From a checkpoint of a small transformer trained on Wikipedia: no biases in attention or MLP.
Each number is 500 + 40 x the weight over its row's rms, rounded and kept within 0 to 999. Layers, rows and columns count from 0. Numbers have three digits each. The size before them is the row's rms in percent of the matrix's.

# down: layer 4 MLP down (transposed), 1024x448, rms 0.056, rows 610-676, columns 64-127
# gate: layer 4 MLP gate, 1024x448, rms 0.0572, rows 611-677, columns 64-127
# up: layer 4 MLP up, 1024x448, rms 0.0564, rows 611-676, columns 64-127
down610 107:525414455430498611526497433490517584454458479442509480572480433576523489424512542505536410505455529523480552477456467529513444482561467501514480461513508558508477498526509459534443520494441539
gate611 097:464547502546558505484440492503516510478472525523489523523559506463490500533502501522525510551525507467533526480465526458549578504459520558529543554542433533552510494474480501532491597421496491
up611 095:566566502474494569452541439489506537488482482529481487516428470496513519505459505561484511501571534437507492470510511529510476493505433480461547488490454553454473479496523488557557491399524507
down611 094:502430455455537486523478502520486490567538476506458453480506571492481456544580421400525554450490433564485537546529515504506469563514453413481463482478543514488443479566513582446464421524478533
gate612 108:520439504402501427463516505512552479574503483515498536433467547512481545658471492492522486499537384504457502505436553551477470572504522529554479472489533536479504511451472496510455505472529446
up612 104:540431466470513491430494500506543504511524520433488546451497461469519511558501514511430519516518507587532454577503470530494480496508555546606486437458469497413433537459495508457481500512543457
down612 103:513540513565534543527426503464462495449503492518478503522560522573411457477498498453524513504469407533551514463462504512449460507498492485472563534516536504536465534515503545537509449464469514
gate613 106:507535566571528490509462506466474508521431508473552477539520438473484473450572561513521480486494484523563506585543542464470524483554486558492492463515441518543561505484496511472488598466436437
up613 099:458503475555483527534520502511529481474541518426504469467494490487518498480501457585395525519546544505510483581562507476429407444459479516524517478573466483529506502505462549512492533394498489
down613 098:564511508509548494457486515459520509521441515488529471483551420492546493500517421513501468558539510498467491510444503510477545531442486482465484466573523563457486576492517511551559601473491503
gate614 096:472566522573480638564516454440497471498483501499431530436466506488526498510492495483483523532498514568531561486483496433525482427493521446487525491476450521505492573482508511580524495511445539
up614 086:488513495422499459527470569555511508524500391498554485507464470476486517489488499534499537486453500481501504547484560526454474545520491559491425485528475487517491480479521471487471437430563499
down614 091:530568509509478584549472524514518462512527474454503444421462507467521493509504517518483543502446494547529554477503559413522524454525489472498517494436488511524493554499508506551497493468500577
gate615 106:507479478454517452512518479488512472572478482518545521457518515477451502506483560431536516542464410551491525534507533527520545546487468540513519469541459494423492433538540515525488559443557416
up615 108:448443462453574425447543409489466438477432518457587463437518520477496440422480573426503464532463465515477461526499518579419529496528499504539526505521547470490455491426449486519520522537525429
down615 104:498503562541524527502494473495547525447528497497525470496496506549577482501523489521474402478497540492444448536526554497481379420504568492484482520478592507569470506430439450488528459491475532
gate616 098:459602466516482533539466541432571531499486494511583427520525535525471584526504524536509541529453506504439506532549462475527458511533477529458510513529484533508449514475534521475513540555442469
up616 093:424532549459464477566509482526503546480482535532521511454560540554578499519525454574509482479527497496490451489523487477521465478455537484465492516532543448508441540529530450564515512468551503
down616 097:522505493481491502502543520485469544474471527503473516511513528495480504452466454414494491453503457435577420410451487466553527523528479500523446492460409468486526493563467485522426531477498528
gate617 104:510557588490499480511476503445464463470461475507530512527552575427511508432509519533534508497490482478542452558456558439463538417528531535467536486502471489518556527467586502452476533476454465
up617 100:534502487509499507577486483544392438539515564510434526459529491504473503463458569464545453547473564529433582474529473456495508549533557582520516533458465570525554406509446478471439541488448471
down617 102:544495532560404528520490510559494510524452486470426521463527492475507479537470542532546487517483563571428498448539533520472456509529465538486468516426445453541508523539560472545525530490610532
gate618 087:481485492510540476517507525505456540477503465562476393465481502500448590432594512506524502449465577527436548513479536484526509501495494556555456510493498448562533476481508500527468426467546438
up618 087:560504491498505556487475454460490511547427480473449520487560397445508468484515551546504518466468498528464497533404514534469455472539469540558567566542484467586476482497608546474465518540512456
down618 086:559596555481483496502510493550505482537553531506555546559457492511468496510480530503486498454447427492487433520536506491474499495527498444459542577555475431463521468509515498499547486552526437
gate619 106:501477586566501456521473537439537523472513454627418592501503575493473552581525520536481537537563468474468519517478523471470462536452455509520540366414476508442482491493591517461505461533482487
up619 104:418428489443473475472423400502482582458438535535584541502519451521576538503528559574497549510471507545516407465494546578521463502536553450485438490527541427501467545498568517476516477563502429
down619 103:479511521449511531469492435483483513568475511363553472485454481442498505445461506445598455467444491506509461493515552537534489518541552534500528585569518521464515449540433486495459559449558534
gate620 104:512552538488528531487453524469465493504494480497583523511527561506467481464585503464488519531467460554517477493464484501466543528497558518515494500429478489531433468492520548485556558508459482
up620 100:502470522535502467502374451529498437507492483440459489498472582482544476542534477478492480497498510550536483471430533481468526453520459595566534550511514480453474510517502524431475556520499505
down620 101:507504496514514591412528486443475484557561527428526518476516500534536576503536456538467498424443604536520485440494434525417498472496517519503563439499462446512492474531498484511536504570475537
gate621 113:489436574440454554532529460476565467547491512548537526475546560511522425573491524447539501451500495468508559502489524484531548472460558524536496495525486521513572464511530515459469559458523454
up621 108:479491497490546447517529518448410414432565470490516426476481515578465518491566518456549473534503483462458552548460474463510506501502469487512399532572464476454484512492489515493469539516552523
down621 105:548459464529458452501552458522429508548500463502507587459465449492509531509522464534426513521486536537525459468518473483440483468529571522518503544520502444425548446478529512500453511509532537
gate622 108:430498612488452542468533476456608510527524458514462528445513549452583503517511457548541498435495517493522513530592467436447491511491543549527547513506476450496513525487553432567475518463545491
up622 114:481421523414563512484473527463471473510543555535510527463462548518526497464534473471534517511541517522518454524529524471438487499499511518420470467530459502507569430477462507479546457463478565
down622 107:474519475480562492467562498452547506557556477521471507514540537450441522489525451550521507473474535522477518569440460416474486479493465473516530429577522428559443430486462478496541484506560536
gate623 105:426532524523533501449574473608561479467445487502507554503569495507457480607486529489491492465527496426494481493520499467513523567452518497532558471525452544492474520505494482500479532547500549
up623 101:507481520543464454495525542490531518567465472514498468446508524439474474457473463409481482515483472521481481517501506527463488451510530532518519544472529530472524482428487470527463416507453480
down623 100:524466524545561544533497461493479471526569515402490510525512461552548517536387513556463520548567571531466505500405592478501443496525456462497516479515514512476519536457530480461451516505544488
gate624 098:480533522472509480527547390474481474527482457557490487471505453470450562486491588496483487607469514494520528508507469480448517496558485423586508522500511477517499525504444491508464490531505456
up624 097:516559505544451538535515548555447528459540502503576459503453507405560520441561547488524541522439507577517535536506553465498497435531531523480453509521434566462459466507460485459486490451518558
down624 100:503539496457521478531515423514475494514467482558483470473496463496498547471467532495503526540451523512438484487542482475475535468569458394571508530481547504520475543524429434460457507491473421
gate625 129:517442549479535479514566525501423487460520490478469485465531598470524503486542516516398491551478555554567432483579441561532523469456554439458501477491446479451474435541416484500515518520534547
up625 122:481479619543534488547542519542535457515526475492460514485502532466538460538490478580412482493470527553579506563560479494575581516474513490539555477504406511452531483521437463482496531499565550
down625 108:500501425445472514432478438477493514477481512540546509515513442512481561515516483461565484518518442486453494498426525471454434522527447509512456514507604483512461510437533530532500456500440445
gate626 097:512528434521421465527485602509438560547528496526465505458518482496472615557498535444557494384438507493492524540506432581538444484501520514558495518495500467611481477444572543496513491466542484
up626 100:366504479452502455503537533538548517498444471506547467458477520510487497465424553480542483586507456479569461541485518511515516526507473519493517441477514443594604559486469461499509542528408481
down626 099:503482566481477537540536588468468508477415481546521515541511451430503508593471453492548462523513539533467531552494532490512474518490497422566478460471528534470456536479525500532546509539568476
gate627 112:527453563505466508524433445455499427524526509519572479534500545467494491462568492431480581423532471494461479541495464462501514466506564498579524443581462512484505479447493456500519556439476492
up627 109:484483541517572503417541444483490489550511449520489505556510457509461516431474535485518507431438526470493467482490487575503464554526583428481511535521541501514509489442508460524507465464525473
down627 107:522540506516543529498401530550517524461494492503474487531568502514509511498525525507521474525470516482536548518505468509478400545567519531456523514501466461553472506526518593491483506582554428
gate628 098:490503520536546506493557472465521578462486482519560452494508518417487539450516486567534556533472470518527477511473511443518504535541511484468526592517433555475458467478527498501501504503548545
up628 101:503489540500460506539554493413542472522479486484503470575537518490572530509549429470492572504503575552485545529472524484628476568542506439517566564472511509528552503481530543524459538474426478
down628 099:477504565526508494547566432430520491527454489398560453531556515461516522536514489594464548453398511533540530511458514452535487516534471429543551623499505513508461512520547484540499561453518475
gate629 099:522534471602488522531435459481455536483481429530452422482451510479493549463517471511511490502453563544548529518503538407494511476555519557511527522593441544498447461383542548467475459527498484
up629 115:523483439508500524570540522515461473433530509519592549524440561503554531462567404430503445550538484448494473529600515513501543521465537468500519514487510513519563506484430440503407483475499446
down629 120:567506466481490545513538545471415499458522549495553546456482589509565539474536399422518404557569488454547467537573547509527597543449496459499497493465455503529598418445432454491424441474485492
gate630 112:461423496459450498536525559493553454436565543564521532506480521477503502594524483466514404485504438451477591489532489515507467595509511515473460526494481433500483540570519532507473428439536504
up630 109:440479440586522447446488545480459489528572492493436535503452550489501482552508476543561502521573453489475548488472474511497464530446528529494500524509527450511500460496548518528505535502464457
down630 105:471509517571542478470529520521475455542491435503506489492526573455499544526461526440491545520543493485422506521480443480490565512502560479497476544527523428518550438509498455440536552470496530
gate631 099:467550521463516551434510511508473485527505474489534574521471545514542519455506418471466603490511514502445514443554430424470543500555487427521533496550474541448518482483438511471520525532511517
up631 100:506550516521547528511539514496543530504429495525538537572515537508485457452494477488536569457493473435459501492561472523448555442509480454488551447464497559513565508479494497483600511504456530
down631 099:514484458501548499565448543424502474488481512502474478505539462475423461512575559505558475504498506494513489543509586524499468508505591539413521490462467496540496503455534486473581485517523535
gate632 100:516544479416535473504563522478506508509468487494573519510557491513500509502479490484481436499537422473485522624472509433449474471562508508495501510549483559495513493511501565531554470547518509
up632 096:443499550564515527525534522549538544507459471486499532503561476565516485519529512556527471536502556495551525529493524483521496489511469545568480547481485507474552557492519478526514505512538544
down632 099:473447509568527470482509519527545487514545440535402475504511518470556499504503531548448475501487456469494488404511481553572500504469489503518465442427404453547513485522489554495507557502534487
gate633 092:522513462481542568490516511469549485435465454528543528492511471506533455539519491521545458529536541505461480492519506497483487558537519536558438494490487468580501442490507508424531544403488504
up633 088:507537452488504419503531551409475566533513529503483483436492581473443511430489491476557518518505476537506492470475490494535485464532526498524449511453479476471559492470497475570487478424484534
down633 089:456504542516456500479591481524464541535524503472440516480480555480533551482515491502473450492424510460493503487493450532538540481433513503484578514497485506487534543486505498622466451562487538
gate634 100:548532521535462477474493484536525493485477564527521470500586466422509430490499482461496521515571469507450558536454519516558499453505561445500438520526478551507481459428541515532527443436521533
up634 103:515537523526513488457534572447472495539499483458506533538578492521476495514499511576425474399563515477587494463501416478463530393479537448518449442562450545489493543471544487470455570452508545
down634 102:459495515490581534547461508464511459446506510495533526484541540512454573478426530527468514429494506510500576431463475473492460495468519542440511463534485457429457466443514470527560432541559475
gate635 101:493471468502484449477510491487527516550491493530541416492503503469560539414457475467547506491481463533529507462520531526552474491494548452443430540601495548485522497542524437473523487465560485
up635 105:510493539546506556593511536479538533543540471519491571453476446473458535545529461561523508522485528513411530524449568531510409527495532462524545487474464548534484529446510508504549517522411467
down635 104:432450506511507514496459465461571534482525487551480452493530494476496488469440418507497469498470482522558454513520514547526456477579497460485513526530425544463521470505521439487537468518585463
gate636 094:442514489536538525477535570509538523460493481516584466438536449529487517550485535496492507535473417461591467502562478480496493571509466516455556535465494525531547487542493528539499544462449516
up636 091:494526478468543434487535528446501467466453555484540547468498514503435479567552484498518430540450479487517376554514459510472470526552474516524512447496543505569548471492506574573552537519480496
down636 093:488529469463503451599479488508490503506520518489462550543437504484449459475544421470490476465491528511521479507438495532475484491490545502520476406556568481500488547469499511459536462556511459
gate637 108:522452484450499467522502540575453444546530546577451503464472483522528429541515446465447534529491433528426504570508489497524570496519504516440518445539442485554495431532484503510479526475526503
up637 107:476510526525466514503487424509517559545510504479611443468478546473481489512492554512536571562503481461532471480499558517527530485452522488469517491482513502572473489456410507581537456456535499
down637 105:386503564489497500493561484599523531528485509503523457433531496484478492435483491547580478476539477526520468507517506514473477412529491533521507518485445531483481529514437488460482406536545529
gate638 093:475525526494465458483509494452415462502549469469551496488519556543517526551478533458484490519478540516506543479523493544555571520497558437522552512457505563485498499512570428457517539452561501
up638 089:488544456500504522497474432450501545541554467450454435544545537487495558506484535564502506471468485488457469496493475573422537468564537469498456480556498472485456478449492458445403514425486367
down638 093:480572555517519531448594543566532477469518409537514458497524535558560545518478439446495499475535522565493517439529580410534469584398448497505501488542505495493505497519522478522509518495456467
gate639 101:461472515452578468511465467474533508422503474527529456558430409524466467471486474482518534488502477475536533558509560528490411501494510395521472512517469426576489541430533583564531423472464588
up639 092:492573496521529516461483484454482560513533525457455497546505477541580506487530441527549552530525527532533489532510515464518490498462494545522538551551518536521511437520494504451507506505457468
down639 097:447527465544574538548419434519467510549552477519494475538482453544485420502556447451543563514509488478487470481566506527517418516440447504516486510548494446494511475478494486497550439484493497
gate640 106:457581466558545525526521492545482529468455460563463495404516588522460540419521622517547487525446550525616460535456549458435533497510466514404529501494438442482493480430530513456491491461442543
up640 102:510480504500487479550470474478479481438447444515527529467480478507560403566515502471495428513539449498464477523453545464519519539513535635557547533585471538480569435486434562555494506465511525
down640 105:533600457464515517542477484490467496447517527513480502455467523460517525428485498519581598496515537514440481475479480521494500505535509505444499526515457394544464504522501478472533505468462493
gate641 102:487527459458487532550487491534526526454439407531523585496512576436579527497554457555493438544533523483553504498549489458496473437517499580461549489519422484531477492440484558556453536458537533
up641 102:458489563513502511559536471454483547440542504515494462470506442539461505507451523523435506446450515500511450480503540535553499501446533483559471561536510532508471506569505431499536428472555531
down641 101:480555588454478505503510434478493511539504523457515513548488542505460477484484558554550497475495487495514437487510570495437405511482501577494488548575442526496479503495489458480483479517534536
gate642 099:468520536536516502481479491488479482478493422492523504491505511459573464516518405460461496548443479533454556519490506458548517544552492512476532544526401553508512520510487494420493533420537523
up642 121:531483494493572486424486527533491474466488495531598525491559537562498513470467397479513561503584462495468477532525472483539514534518447526526531549575501500511488526559451492511445479528516532
down642 126:497494517523572504450505519517465448484487458526600512516558489565499542489480431485514562462576455506456456509530441484490558477524411518557495535561514489473462487566427529468479443506530541
gate643 103:533449466428542452517493495483503516526464481490485508516526453520510490539474445480438527456470436450526529533487514519478531529412508515537460455537467530502511423543476547437555516542600583
up643 101:516525551556548459519534508522528499405465523496521500484446454540483505515507473466450493413449477557480494546400461500519502475449479481512551426556504483536487438416600507512499514478597530
down643 100:511504484544476515487540468533538557416448446516481456506485491479499484520543466546471522466514460406517510555552568450489519476524557545426513547478491532493523496436469466557476494415517576
gate644 096:511554568434553451484554537535456525494490501518552477497492529427559529501555519508468606542472439503521523546462568506517559507537534471549483478540528546466529454467510504547453488539593488
up644 090:528498504475514484560526515566474523479552490435599533461474521521611480451527478481434497432496520437515491527544454462557532576548547434475481425446532491481503487509477477538491478516507546
down644 094:472487438545465461567489516523524484453504509489493468506546539592459454541412513453539453519549480502520507502460488510501491478465488552531471462482486588530493521490451496502450524478448568
gate645 095:450567549496529582506523511494421497490532543522515519471565514481501513519529473518486417457523509523531510504426518429526443482542519526522509526576438513573505499530412506529468513481542492
up645 091:470437520615440608526539471498559476517460469465449511457526497532522452512475519499507451551565454514498453498584510480555505479514512536553460543549510489548490523484519477486481554536540485
down645 092:544449535417450419490526524480587530514486540477452527514448463523489491530442537534487525563482428518435552513490510484500542462500499538534528515440519472446495535480524480399549481570422569
gate646 104:435499463501474500549500492534542492477520426502454462410409467507511486450510473447440482488440429453463475546440491406538481558576517504464527472524471533514546514485472548500424420482491484
up646 099:483439539434487482536513566502509514455470523511474532529486544595517406565473517497465458497427502450549489468477452499543495459488467469471552453533473522537416540532447483545507429506495539
down646 100:552558506492516452453484582497513544498559459548562517508496508518492472491552528548520521502471477433528483453526446572475565410531485426568528503497514529492465569502477518545561557511463540
gate647 103:497514491472499542517488481505530522542456489567412528503562475514446551572474574548447460526533455440513490463505427438419528467477449517495539480457405495564566519482507476430529557492485477
up647 103:485462401531525481478485484514498519397502589554586555520535498556536458532484486492523489517515525471469432493476473459484511502454459429560515434443489502555563581465513531582479537571512458
down647 102:519463550546518465461535468477492456455520502454578456493467492457544447499494471450534565484442566482533507469548511513485505582493510425516498522529600519565476476538496526552484484548522477
gate648 105:534465489499472462461571514481497502536494513548476464496422496507514459509483494441505453510487385493516530505522487472453496535456497475498418511463423499500454490513496462494461556487576543
up648 107:506526543530541570467496485522515530438555506526472461498521487472562393551467534445556492479553500449509442520524520548522499563481456466418516490521525490569438538470508435539447499473491486
down648 107:482471440551420561477541478515504514492553424493514465462515448447516431578543544447618456498499475485482472443503475542496479529517476506499433537443516551439489493467506415506542460496447548
gate649 101:481555463533537527457493533494472547507476502505489543505484457480481547462528482497504549560484519516551522539491489418448541527612466556470556557520474557486498455465523558523475503478486443
up649 100:548519472490504490455558454428548502441408567442441514507597430519439479547469455484477450465489466482484524560464566455439515494557484453491503528554474516472535574471471547501391547497530476
down649 102:511517430500531523472451443461560510484429564471449473512561457482420495508559489455519529505479483512541448528498534413465514466541495494450485515492519501508507485489504512444433488554471514
gate650 098:557498520562509501474433537562496483560467521586489446458530451504503510542583507408444484529490494478487501491524507500442488455493478479547514517513482555514446508490570511552483541456487455
up650 098:474495498488453485478436537446494533515486530493469512538453518531417562542530544480520513439523499470536433501416534492530490514491531549531511573480525509477439485509485544457553458474514446
down650 097:446475522502458488476510562477445511418554421444524504561454549571500480515524519537448454561480529538537498496439536508504579583554493526407540512494539538572540468543489566471534449436522516
gate651 104:473552508535571439487525468632452482526450427543470563467515568425586496456551526459532511511469523485487453495492491430432550467490493551446523438562467514494525476497496491498433573548456513
up651 102:521490483544528466488407474528609528428518453485498533452478538462537610501560518490469496542564511526537531393500632510481507468499517451464523490568501535557513418470409477444444450479534517
down651 101:474511553509545519578567467517491484557455482528469506499570487462537434436465471519510566512485467498505454512533462433460512457524517526501477435574471508485520593508559517466490565473459469
gate652 101:440541529452444488561480474455501462501541462565474474523477485476576496466488439489491506491483455457458502522519487449537556489510457577526550534529488468522539483525487530538473477525492510
up652 097:431487491419533430519487524543458512427433494545579435451533508472466532428573515449534535467521445515557506503500521493476518486487441509486408438500510559517490470424608461467505521510486518
down652 098:534563542487459453544492430498501491489459467554510506445467489426438536438552503502505581532518370438483491482487475410478517502516485489489505466532506431567558477507492501487456505525475553
gate653 096:489515511487502518530477497512496457440514490523487472501489517543526561496523503592467517557545521497486477509554490492447520520563529476470476562472504500448480556527535502508516516499440452
up653 089:502563505467534503540542520473544518494451491470454505516464519552530569570463553562471446475531507524510427513487504488454560552518546559556489465534524494563455501522528477495513494463511511
down653 090:456526513493509470463421525532429551459476465520515512481414591528504521560435508567531544433528491516561462515451571543491492457496503577517495511476503476518538510515504514514512450511486437
gate654 103:520540535509459510488502497530513499547479452494454443512471524524469462519497474527424467452461487503497486435517511483444466434551545514594524477508384577556569461508406464533458547501503504
up654 100:486538444462451538533450523481505470500553539570489452491532500498512548476522439585521480432465496479442416462497462542521472440502531565440469524487482502512515542517508525482515548474475455
down654 099:460518446533484497512449519498514498506565481450478452490517500577453478492449464559495495455545521469556498447483476500502473436499512530514501456540442462487500580548454427572426555578573516
gate655 099:527528545520423511510512513489464491492566514546485478472483440474482518448539509467478557455491444536528465489573529464456498484469604478440510556515440507515458438456526547459536488491523479
up655 113:524490510517530504435447561437478410420505498496544557479537469454510464552512479521482508533553479518527506521560536525498547468545452478513517550505509496484487466513564527516470428540543529
down655 117:511552499546498477458461560460467444477534432442512552458526496456572454490505494463477479513555463450548525533595524554549556527471489430476463580534496513494515510570574504523480467494550509
gate656 100:490491512462514520513555503476504474584536458536446508435470555519472533547446467523564412524433490477557512447478608502472479536555543480517527548512482500485502511431472521600503526505467535
up656 097:530484528537514444508531467567512536452442462504485501464515529566506516510488540541484470542511455486439504471470571590552428491549526425520514473458547518559499507500549522531504468507485439
down656 097:502466515540444492518497476584468527475498542504566487600521461510499476490559554474498537440515475541478531489491430455505555443480451526460505448501477518505465487515538501414539448524506517
gate657 082:547507534537528532412504529484576571596515551518542493501546559548511479491560447498455568584494495528484517470481498499485553493438484488530501438513468501515525437485486580476545480506489452
up657 076:508540488539514503563502525552549524519498543485460490456540556532549489454528482498526477467567470465497526464520400472535432533426570506497559461496486481559425474535484525520495539502567485
down657 078:543477546498468482463524506520513517475544531476507579524481503489522561526529485530468511445531592553498461436515513507568452505476461507477500541485485542500481530539517474482462502493491510
gate658 106:391502531553566556425474501578560520529490478581494546550543518505568529498536457513507461524478509555528518536467462499462507443466439496502560518564464461542467482485469520512494472516475472
up658 103:531550494605472438456511458427470515547473435415537449504531545497501491449443563539549513470482514417559495472563503554442507521557556473506534511501551588510512490480498471513518539415480510
down658 101:508538521478504470548493558577508503550501482393560513529502525534488489527487491502472490492519505620486508458464497489479437527530458520536479538465459482545513551478496513472590466526407470
gate659 079:491507498534463510504499544466520465420574487506501471514483522478459532513471531479433515501524496502506517423515511440528498506521492470466504434558480436510452505532446491449450513405528497
up659 080:542483498484520486562476524496431509481485474457516525443510506469542583508554489481438481497484525534507523435501438505553521561499428569456446497528496524483479494447452552481486493525452497
down659 080:452470517530537647547471485438502550552448510475536479487577503528482495470417440447543535464531456506482498500475487508520496558542483503464417473551400528524512464468547534516495552481467442
gate660 090:519558507504411479467506623471435504535435522541516453508481443471412538506529478516415568465484499568478481547518481457494446539450442483533485475475510464546435456430554579468528455469513482
up660 087:553540536535467518469488499518553527528449542541456544499473467517513470494470481506477497543482452498497487503535497452537501487493493495467508435501487514466499464513495552514561494475498555
down660 088:570565577501476412584541469447501449441487521493391469472457530470535497493532556463481411544457468522439504554462553524500570469486501494518497511532486516507520508504484484501490513502518494
gate661 121:490574527523491527463545461491533563505469520505524477462541456467608482501508507517480529499437534546510509504478560474531515476576583572483506546562509546514493508488486481489503557463464413
up661 111:548502492498438519520477516443511531447540465412488524549502544498535489557496498514465389466500534509583477477503542536469460473473496430550464450492501460466496462602515517436657494509542540
down661 116:499568491501502524514503556484516573486514543564513480421518518548482507522486533507486490492457519496550479453469554539464501560482543562471469522496539448458491440450573544501577485491438401
gate662 102:502492507538531500476492487518492474520559520469592488454510485452456527455540485444491611537489489534493473587539422529512412490516514455501468504429520483468492446459575605525460412481573458
up662 100:539413505505503461546481506422504474491591458527504502526509539535471477537556442480589478459432648540477527512518490513443555548549552503547493472437531545454534509553501457483500526589577524
down662 099:446531572477443414479486583570496535518507460519518484493417501535559540454567480535515557457521457509543526524510553482481507570530483523445466573516521481538524481523536514519497454517502478
gate663 105:523491523508451501461535495456507462496510515543497489507514455449526529495451503435519497556496467486514566479531510399517443504532526480515470434442468508476508476453521474452513513482474501
up663 104:505544519449508528514480561497451493459541479466472452494465501506477532519565494478461536514519527477523482511527488472454548501474531456541532432438497514530486464463450485514521517517511545
down663 106:471466519421431505515552488493466455507534476485457502502489540487489540490568449467521517483525530500473443534487504525495488482358478436481499514416507498490494482492480451514471488488508477
gate664 096:472485521501485469484540530522535520542548491490523546485470460513473515447504506534535466524534471489484581479585542543523466563502552465528529499551464495506509488544525484496561503458492524
up664 093:395505483447477497480474488551508513442457507490544473517460530473521506558550536482480531531492438511489445507474534523473457485510445464548513434501456515499538502469489581460526463448459516
down664 094:481466512507508570500503404474467460469505548506499493459530488494483499527506506461454568494453497454541473580469523493566393441481475466516533454512564532459520582484524505446509517533460487
gate665 097:430542532545443469490522483419543526530589481535476519452433518433522454578441476469542492494508454456524550606485492413437455471512453549541559524503444542461557497379488509535535481432508483
up665 099:501566527387493497439521509505510583525516502482502471489503523449461487522491466508522511431497440458509551537515502504590504459542455586523498477456484562572478514489508504565565463509481523
down665 099:493544531403540485459485550521460549502537507487528504506500470520510496447559501483417484511487471527503538516552507545614494494528503567506496462429455512548470518565527572573527445504440519
gate666 100:521532604543472481501566488507517493494516520479473505581528412484525504491521401585469483544521496471521526582515506512490459572456493492440504450560449543499506473448491498489505474481624542
up666 100:481535530558458580481571482548524550456555475475544480520523484525551575403449467534464518433520527432461499473547522521517472447486470511471596478501515485466484563433521518576467558548515510
down666 099:497563501489461558495472553460546506499511526509561502456463494550519516479487475546488521530532462490498461455439446505539494483498487533533456527482498469457453491539566499499505494548472507
gate667 092:435568495460499496544521560499503583481596459513521449434506459486492521429527464553518544459443502487528501499516435477521434574543512522494426481482454500510472502519532582592445478470508457
up667 089:460543510544489498519488473431429496466487460468537468522435554521517481487475483541479470534499556580514504463431501491478461494483432449560488475457514502480491531547488460554484527496376492
down667 090:489533433518608598494536511384474541447464511382491551522546448508545510495514489472527539484468475449497535513416526527535477564499522453488555409547537587453553492504505408483543482452518484
gate668 112:515539468536530480503519589467467534484514468465531483460589484470459534434590549478556523466510555507535493535520532402397547575523509558480527469537505548541464509363545492467493490435412489
up668 115:517467553507480508530542451463555575510530442469588485508540504522472463565428473517515524500505488508546482495491485464564471549515541461531513396548522422507509490568550423548449536532576582
down668 110:509532531466518494469487481488551543462448525547508502478523474526492542464507540494431519522421556483460462495481486425485495457479517498555442382520479466586467512496481520531444579440492518
gate669 098:507546581546515481484535592519452554539451510473494542486496408546464563498557510446434512501476445479479504509474509489488478481493456520511492555468421477497439529404564572454529514499521469
up669 097:486531459530506492494538572506481501557545530529508456485551515593535496508480562482513569472493556503513503484538408463524527463363483476503520485503466451482446496509551559538470569509490471
down669 098:492515451504528514540553568534482518552568477542470486488515542495528498464485510466581488482483527456591529457520423483416539528500502418539547456515488445537491471561486551527521555504497517
gate670 105:419527499507498499455609468458527517428478458519497489475600534546510544546431493580507496521520431509511474517537491499486480489493481487460474484496461434505434567514490514459490556533542539
up670 102:431501490495484485462552487504459530455516425496511538501557595474530502440522578512480551500515525529504464544527494509435479555504516575495545549439555477418470557427439551498549469562506446
down670 100:609495505500450513551489558494553508525507555539512479528416417486479532533535457516481489509475519504480552436467526506590508514533506459476488457527504495501549435545518465478518466536514471
gate671 090:502500495475622440451508534494568505566425520548519511448477521513480426541565516434528488532492392432567517527526498459509472466519448501459540569482444547542520470467503557467514550554448508
up671 087:513491451477565547522499472479491534517478535479527567489504537479450504479515500478605455525518501479464467449456476577457555442527448462512494594431472561518503458477478501471533460464469505
down671 086:566486583553457530506458525471454424557508487484533472592484428446528544440413526534466548496482533498396527530469517478502450508491443522500521519547529470572477510516555488472483481502500493
gate672 100:551541588460520453526613540553522520514488442518440552449520476489473543541495499539490517537450461468519496523464490434485441494506580523554479451494538551513550467487599511418408479534525418
up672 101:506470556545487525508510467556484542498504498442413521502506461481559579426437424499494541501473547530486432546524541472462467477574535519469477557470548513434563534492579473423454494529454538
down672 102:514452534448519472476507495515497508516520434411474508513490477470532561495530424505489473522429545563462449522495550457508483440533564568443464524427551553453608469520564473445474511526550471
gate673 109:553545484467533566482500479565500521496495515538570434489563506505598642460527515519437476552550463570510464464492511533458388496555486503457483517420491536480470493518550394479524518502449522
up673 113:473532483549579530440535472528526561482499519589398533504444548519514479498490526535517400563547514524551456494439494506461472410471449457450494486470485483458533481475556481546517481553492492
down673 112:493525518565467488440503490473500487533446481496427479462403432457500437495496528487495498482464553444550478479477516492506534442448482403461495512512441567544578500434503579500460495491458552
gate674 095:596574491476464473506497511512498433530571447497529527451482508500498481486507510435515617567445514566466508503533603454503452499502492515553479466515495525472538441469534516474418531463487484
up674 090:513471516484457537557395481458528451549515575530494496519508535466545569483519537483467478478555444504486503470439534443492518467525562487493496439531475501478478540526468449513532495541430488
down674 092:523466484505447473490478516511452480491540485506491540529491480520514559483566573459462526574488546526479536489535520468484501551525522537504533465536484492501556552510531464476528605526461549
gate675 096:504447467514578466477520531504528521560443506459506535438516527585439489564528503504494525511598449457421463490504455557502504499493555442461587455462525435466452542513478531553471569583437439
up675 100:434521509456492528559474502530543491503488476527439520521474496500506516477526496551480499449441474494531504466543591518509498574441572485526584575475488535571477459556527568490533500468513523
down675 096:517471507547528482428551485483447538485519523445547514504483498483491493522497502451523495501534513480490462509460448500495528472574433541463491412588530474482517545455450466521431514510497495
gate676 111:510453478461532488493431510479515490444445451449487502434526566532460459498581513540488461573514555552477459428511481547530516491462580507549506450432528471475533467514505527506516514568496435
up676 105:520589429465499500499567488546535534547513680519474524655441485437524509525404468464523518463480476455467562677491493514529480470527413490488550510512498546451545500464545473529395543526510474
down676 101:503375566545500465502438503452494480451481376466528488343550538520501469482590532518430498556509539499504463395525483483481529529479571502508428496484511445510469501554491535499610475463489510
gate677 112:507490530489478548496511530533562573498553506483485543483516427449492551479507508521458481479509533484528546513572462505460426515528481427545521536536453541502413528469557506505548512552608594